Each number is 50 + 12 x the weight over its row's rms, rounded and kept within 0 to 99. Layers, rows and columns count from 0. The size before them is the row's rms in percent of the matrix's.

# down: layer 4 MLP down (transposed), 2560x640, rms 0.0334, rows 1053-1077, columns 320-383
# up: layer 4 MLP up, 2560x640, rms 0.0685, rows 1054-1077, columns 320-383
down1053 102:48 56 46 61 44 54 81 62 61 40 40 65 42 59 44 64 60 54 64 45 57 64 55 40 49 52 51 40 47 45 42 30 36 49 43 55 63 49 70 43 54 44 53 40 39 50 58 44 53 65 56 47 58 32 64 55 66 30 63 45 43 60 40 63
up1054 102:60 65 48 47 83 73 57 49 42 80 58 34 36 58 41 57 54 40 59 41 41 38 48 52 45 54 51 67 63 42 56 81 69 76 54 71 43 50 56 51 77 58 64 50 42 47 39 57 45 48 46 33 46 54 66 73 32 55 54 70 49 55 71 45
down1054 105:62 48 47 53 49 56 35 43 23 54 64 30 17 59 52 58 65 44 46 50 50 51 40 57 48 55 49 56 61 57 38 61 66 52 53 58 54 45 39 57 50 40 68 58 28 33 51 65 49 55 62 25 37 65 47 52 67 45 57 66 41 76 57 53
up1055 093:60 57 40 12 46 54 43 54 48 36 35 69 54 63 61 43 48 67 49 71 44 49 62 46 51 42 42 56 42 44 62 51 38 51 23 57 57 23 27 60 45 44 43 55 59 58 61 67 70 34 40 60 65 50 49 45 52 41 56 58 37 56 53 37
down1055 094:54 57 42 64 35 59 68 41 40 53 62 47 47 61 49 50 56 64 52 39 49 62 57 40 47 69 58 43 46 47 43 42 71 51 34 71 67 63 48 62 54 45 60 56 43 63 52 19 40 46 49 37 63 57 44 53 44 60 84 64 39 53 54 57
up1056 099:30 43 56 51 49 56 54 41 19 57 61 39 50 39 69 54 52 56 55 53 46 48 40 50 48 26 62 42 51 55 34 32 57 68 44 47 66 16 58 47 45 27 73 53 54 35 60 42 44 35 64 48 84 36 58 33 55 51 59 25 43 59 43 51
down1056 100:35 60 39 52 52 44 22 59 30 29 64 55 54 56 56 64 42 52 34 53 61 48 38 50 55 23 39 61 76 57 42 61 46 38 56 54 44 48 41 57 35 53 58 49 55 39 54 60 31 45 70 64 69 33 62 41 49 46 47 43 43 51 47 50
up1057 104:50 39 59 55 61 53 50 29 63 48 52 40 37 47 55 48 42 47 49 64 62 47 33 46 54 76 42 34 62 51 53 48 48 49 62 44 39 33 55 28 78 48 37 22 47 72 64 46 40 67 40 24 43 62 38 61 50 68 47 46 60 47 35 66
down1057 100:33 46 64 58 62 74 56 46 47 41 44 46 40 39 43 39 34 44 28 49 53 53 36 46 51 54 60 54 34 78 67 47 65 51 63 44 49 63 59 53 46 45 61 34 63 51 54 30 53 48 69 24 36 63 64 41 39 50 68 35 55 53 43 55
up1058 102:46 43 36 66 45 48 64 47 59 40 51 53 68 48 32 56 65 43 54 60 52 42 57 42 58 51 63 50 52 60 35 18 50 39 42 23 53 61 59 74 60 59 53 46 55 40 40 53 48 68 39 36 23 48 43 41 55 60 60 54 85 60 53 69
down1058 102:48 47 55 52 36 59 31 54 67 51 55 51 49 54 54 60 42 51 40 54 63 46 28 27 57 41 66 56 49 41 48 33 46 39 48 41 63 51 30 72 44 36 65 54 42 58 51 73 46 46 45 57 29 48 56 41 48 51 55 77 54 46 62 70
up1059 102:29 32 34 42 61 57 45 39 51 72 47 39 78 46 31 30 40 37 58 57 56 58 54 47 52 59 53 33 53 49 52 57 51 59 62 55 56 77 62 56 59 55 37 64 50 58 40 62 53 25 39 41 48 61 43 49 59 38 60 48 63 46 46 45
down1059 103:42 52 38 35 44 58 45 55 46 44 46 35 58 49 32 35 55 55 58 55 36 52 41 41 63 45 57 59 63 56 64 44 55 56 51 31 45 56 47 59 56 60 60 27 44 37 68 60 47 42 59 43 55 58 46 52 51 21 39 57 50 75 42 45
up1060 105:61 61 50 33 61 36 46 42 32 58 61 60 60 44 40 25 67 40 36 51 29 53 49 43 44 40 49 38 24 38 43 47 42 62 19 48 52 61 47 54 49 61 55 22 65 53 68 36 71 37 59 33 48 62 55 51 23 37 66 66 61 51 42 30
down1060 102:39 53 64 51 60 52 46 48 36 47 27 63 54 59 33 38 39 39 71 56 44 64 55 47 37 36 45 38 36 84 46 46 32 43 41 52 40 49 71 49 41 29 45 38 53 77 51 63 59 47 40 50 40 30 45 38 53 49 34 49 48 60 54 74
up1061 099:88 41 58 61 77 44 75 39 67 46 45 38 13 49 57 46 57 63 26 17 56 35 40 31 35 53 58 35 67 62 32 24 76 35 50 56 44 48 55 36 64 38 64 54 40 54 50 40 63 50 46 89 21 53 48 52 26 32 34 46 33 45 54 40
down1061 095:55 43 29 71 21 53 55 40 49 52 51 61 61 69 53 53 56 38 28 55 45 79 57 50 50 59 66 50 48 30 46 76 43 30 63 46 53 25 65 42 53 37 64 44 65 43 49 49 55 48 35 41 54 39 49 44 50 75 61 54 37 52 47 60
up1062 097:58 49 56 65 41 54 62 35 44 78 57 34 44 75 58 44 64 32 47 44 77 45 36 47 47 46 56 75 72 50 36 56 54 38 49 52 58 32 72 48 45 46 35 50 55 54 37 48 64 40 48 55 34 31 51 31 51 35 29 56 48 52 43 56
down1062 098:67 61 61 20 46 69 53 51 57 67 55 57 60 45 43 36 47 45 69 51 62 47 50 37 59 36 41 65 71 56 43 42 52 42 75 49 54 57 31 35 50 46 43 50 81 30 59 55 52 43 68 64 46 20 60 27 59 62 66 46 52 53 58 39
up1063 085:35 53 45 80 60 63 47 49 53 38 49 61 36 53 30 29 44 65 77 56 58 61 47 68 37 41 32 40 49 49 54 64 39 52 45 35 53 64 46 51 36 39 38 64 36 53 53 66 52 47 45 30 49 63 51 53 44 40 42 44 57 46 48 49
down1063 088:51 43 47 30 58 66 69 43 76 53 40 49 62 42 55 35 48 57 63 57 43 38 34 38 79 35 57 46 36 36 47 49 43 64 72 43 59 60 57 30 65 41 46 70 44 48 35 55 43 54 31 43 50 58 51 42 55 47 53 30 43 50 64 33
up1064 111:48 35 60 47 62 44 34 52 53 52 49 39 58 28 51 38 52 55 75 61 39 46 61 64 51 31 46 48 57 54 57 48 41 50 44 42 59 57 52 20 35 64 49 35 47 51 43 54 66 29 29 40 25 71 51 49 48 52 51 33 31 46 63 39
down1064 107:51 48 32 64 41 33 62 52 46 51 58 34 33 34 52 53 53 72 49 66 47 37 71 47 64 42 60 55 71 48 44 34 32 37 51 49 40 59 64 41 45 55 58 65 56 39 52 44 55 39 36 32 42 86 53 46 24 35 61 33 35 48 45 46
up1065 097:60 48 53 41 40 40 67 57 65 50 50 33 48 53 48 38 47 55 45 27 57 57 51 73 66 51 41 53 60 44 55 47 38 35 62 32 73 37 44 49 58 61 28 49 51 60 44 74 56 49 48 54 31 61 39 76 33 47 45 52 51 74 60 40
down1065 099:67 33 65 39 60 41 36 43 37 24 67 54 48 74 47 50 40 50 53 43 37 50 41 42 51 58 56 53 39 49 49 52 43 48 49 40 42 57 51 44 62 35 40 42 33 62 58 18 32 62 51 42 47 47 41 31 56 72 32 51 33 41 55 46
up1066 093:43 59 52 55 53 69 64 45 37 39 55 41 32 60 44 36 45 37 61 62 40 70 48 50 33 29 54 51 54 58 69 48 55 71 49 34 50 53 48 48 48 59 54 52 53 51 60 53 51 42 55 52 60 62 66 41 59 42 51 48 47 25 55 51
down1066 096:81 42 67 47 75 45 42 48 49 51 43 73 57 53 49 70 50 77 48 43 33 45 62 48 54 53 57 50 47 50 68 55 46 55 20 37 56 48 52 57 43 21 59 48 54 44 69 55 48 39 52 44 52 55 50 53 38 52 52 48 45 62 52 40
up1067 105:55 51 30 39 47 54 47 69 30 48 66 41 50 56 73 41 37 38 52 56 50 54 58 49 59 57 44 28 39 54 37 52 58 35 33 56 47 36 64 32 52 36 54 65 49 38 53 57 59 67 60 58 58 65 46 38 36 55 58 58 74 43 61 32
down1067 106:36 51 61 34 44 50 47 33 48 21 56 48 26 51 57 39 40 33 77 51 28 67 40 51 41 62 36 39 49 38 41 61 63 61 36 45 39 27 48 52 60 38 69 70 64 60 47 25 50 60 63 48 59 42 57 45 59 73 46 28 72 66 60 60
up1068 094:44 37 56 49 46 45 38 48 33 62 46 38 57 37 44 62 41 42 43 39 47 20 57 37 48 34 41 29 46 57 29 43 44 41 59 59 34 49 34 61 22 53 52 68 45 32 59 48 53 49 48 39 43 29 47 67 59 69 64 70 52 49 53 54
down1068 097:55 52 61 73 27 49 54 59 53 57 56 55 59 50 53 34 36 67 46 46 79 52 40 55 46 44 48 48 23 48 40 52 36 28 55 45 60 65 44 59 39 46 58 34 34 41 44 65 47 46 53 39 58 55 39 31 21 45 47 65 19 56 39 61
up1069 096:69 49 44 57 53 34 37 65 32 47 52 67 59 48 51 57 23 21 42 59 44 56 44 51 62 38 63 40 42 24 64 50 40 39 59 43 32 77 41 58 43 74 48 43 62 71 59 60 59 63 66 60 50 38 56 47 64 79 41 56 55 59 32 41
down1069 102:30 48 64 51 41 63 58 33 44 37 40 48 54 48 41 64 37 40 73 47 31 55 31 33 33 48 74 45 48 62 50 48 49 56 37 41 51 51 66 38 43 51 51 40 55 70 41 67 49 37 42 54 24 42 37 44 55 43 37 73 57 57 52 51
up1070 096:59 70 63 34 61 45 61 38 45 67 69 56 46 42 50 36 45 63 48 35 68 53 47 75 55 37 60 47 52 44 40 43 51 59 29 45 46 52 58 41 45 62 60 62 45 38 51 69 55 57 56 45 48 62 65 60 49 72 36 77 55 50 66 41
down1070 098:61 32 53 30 64 52 43 62 47 26 50 60 31 30 54 58 64 39 41 41 66 53 36 70 69 23 35 14 26 43 65 61 40 64 71 59 40 57 40 45 27 46 36 50 48 24 48 38 31 59 58 36 57 52 31 41 67 48 44 50 43 60 30 69
up1071 118:43 49 53 56 54 74 46 61 57 26 61 44 54 82 55 30 41 67 21 44 57 58 61 38 46 55 60 57 39 54 56 74 33 40 68 39 71 43 22 23 58 45 52 57 56 25 49 42 43 66 63 24 32 34 38 52 59 54 40 73 73 65 55 38
down1071 110:39 70 47 59 67 57 74 55 55 58 43 46 34 68 42 40 54 60 50 72 54 55 49 59 52 42 58 62 58 48 55 60 57 70 43 58 33 43 61 42 56 65 54 57 34 46 63 48 35 42 61 53 42 43 40 89 42 48 49 58 42 65 30 44
up1072 098:45 59 58 60 51 35 54 71 42 49 41 34 52 47 31 51 64 64 45 64 23 53 40 42 47 52 44 44 40 46 48 55 57 53 52 67 50 53 46 48 65 31 51 52 55 49 57 46 36 73 62 61 46 39 61 57 42 37 53 50 38 26 39 59
down1072 097:33 45 56 38 42 32 41 49 55 29 53 46 42 50 41 56 58 49 47 55 55 60 43 31 49 68 62 47 64 49 39 51 41 48 39 42 50 53 32 60 48 52 54 63 44 85 54 46 55 57 61 60 36 52 47 41 66 53 66 34 57 62 89 51
up1073 096:65 63 48 54 36 22 63 63 43 37 70 41 38 78 34 43 39 47 78 37 49 54 44 41 55 66 42 51 20 50 35 77 61 37 53 44 56 56 52 32 58 73 62 52 57 63 54 67 61 66 52 44 18 51 81 54 70 59 63 50 52 33 43 39
down1073 099:56 44 58 54 28 75 39 58 47 53 46 61 33 48 58 50 28 78 56 29 51 52 47 27 48 49 65 37 32 55 46 42 56 54 56 68 51 57 24 59 59 45 41 69 48 46 38 83 29 53 48 51 53 27 42 67 50 22 33 37 62 13 51 46
up1074 103:47 55 31 32 48 57 57 54 50 48 38 50 50 31 43 42 57 68 33 52 29 36 63 36 32 59 37 48 60 36 54 49 55 53 41 59 59 52 76 58 51 66 59 37 33 74 60 66 52 56 45 41 40 44 45 44 65 65 42 67 35 41 75 39
down1074 104:47 50 43 55 31 45 42 59 59 31 35 42 46 28 55 42 47 50 31 54 49 64 55 48 50 85 46 40 55 23 23 40 55 33 67 48 50 76 64 30 51 37 45 65 38 42 36 75 48 71 74 45 54 51 53 57 59 57 67 64 27 62 62 41
up1075 102:25 40 25 44 68 47 33 33 57 50 61 32 40 36 77 53 52 48 35 74 33 41 52 54 46 56 57 41 31 38 58 59 64 42 32 55 54 40 34 96 56 21 46 35 51 55 43 44 61 67 45 41 51 54 57 61 54 66 60 60 43 45 58 53
down1075 101:42 51 40 50 33 71 57 45 24 53 24 58 44 50 49 62 53 51 57 45 24 45 50 35 56 48 61 42 44 27 48 34 48 56 51 46 44 33 38 33 67 39 48 54 37 40 56 56 54 69 72 32 47 62 30 81 68 66 48 49 60 44 50 39
up1076 110:71 56 57 42 49 48 66 59 65 58 57 30 37 55 46 43 40 62 51 48 49 40 52 54 52 23 47 22 60 63 63 43 32 62 39 28 47 31 73 38 43 48 41 38 53 59 56 41 66 47 48 74 58 57 61 72 42 64 55 63 44 50 54 36
down1076 105:27 58 32 62 59 50 45 61 76 68 46 49 42 42 42 43 46 61 26 32 41 40 43 61 52 35 48 50 32 50 67 50 35 47 59 39 31 36 55 51 62 50 32 47 38 54 24 38 48 62 43 60 41 66 58 53 58 48 55 26 49 38 50 43
up1077 099:43 65 79 47 48 41 35 61 62 60 51 60 57 42 47 47 58 53 66 53 58 56 55 36 26 60 40 39 74 37 55 58 63 42 46 55 63 53 49 52 45 57 52 50 43 71 40 33 61 46 65 53 57 36 52 59 53 56 45 36 67 44 44 38
down1077 100:51 49 62 41 46 62 49 46 58 74 47 51 42 53 42 54 62 46 40 62 30 58 47 39 36 40 56 63 59 55 61 70 61 57 66 54 69 58 56 28 26 65 43 21 33 43 56 38 53 38 55 59 43 65 42 59 60 57 69 31 74 39 42 37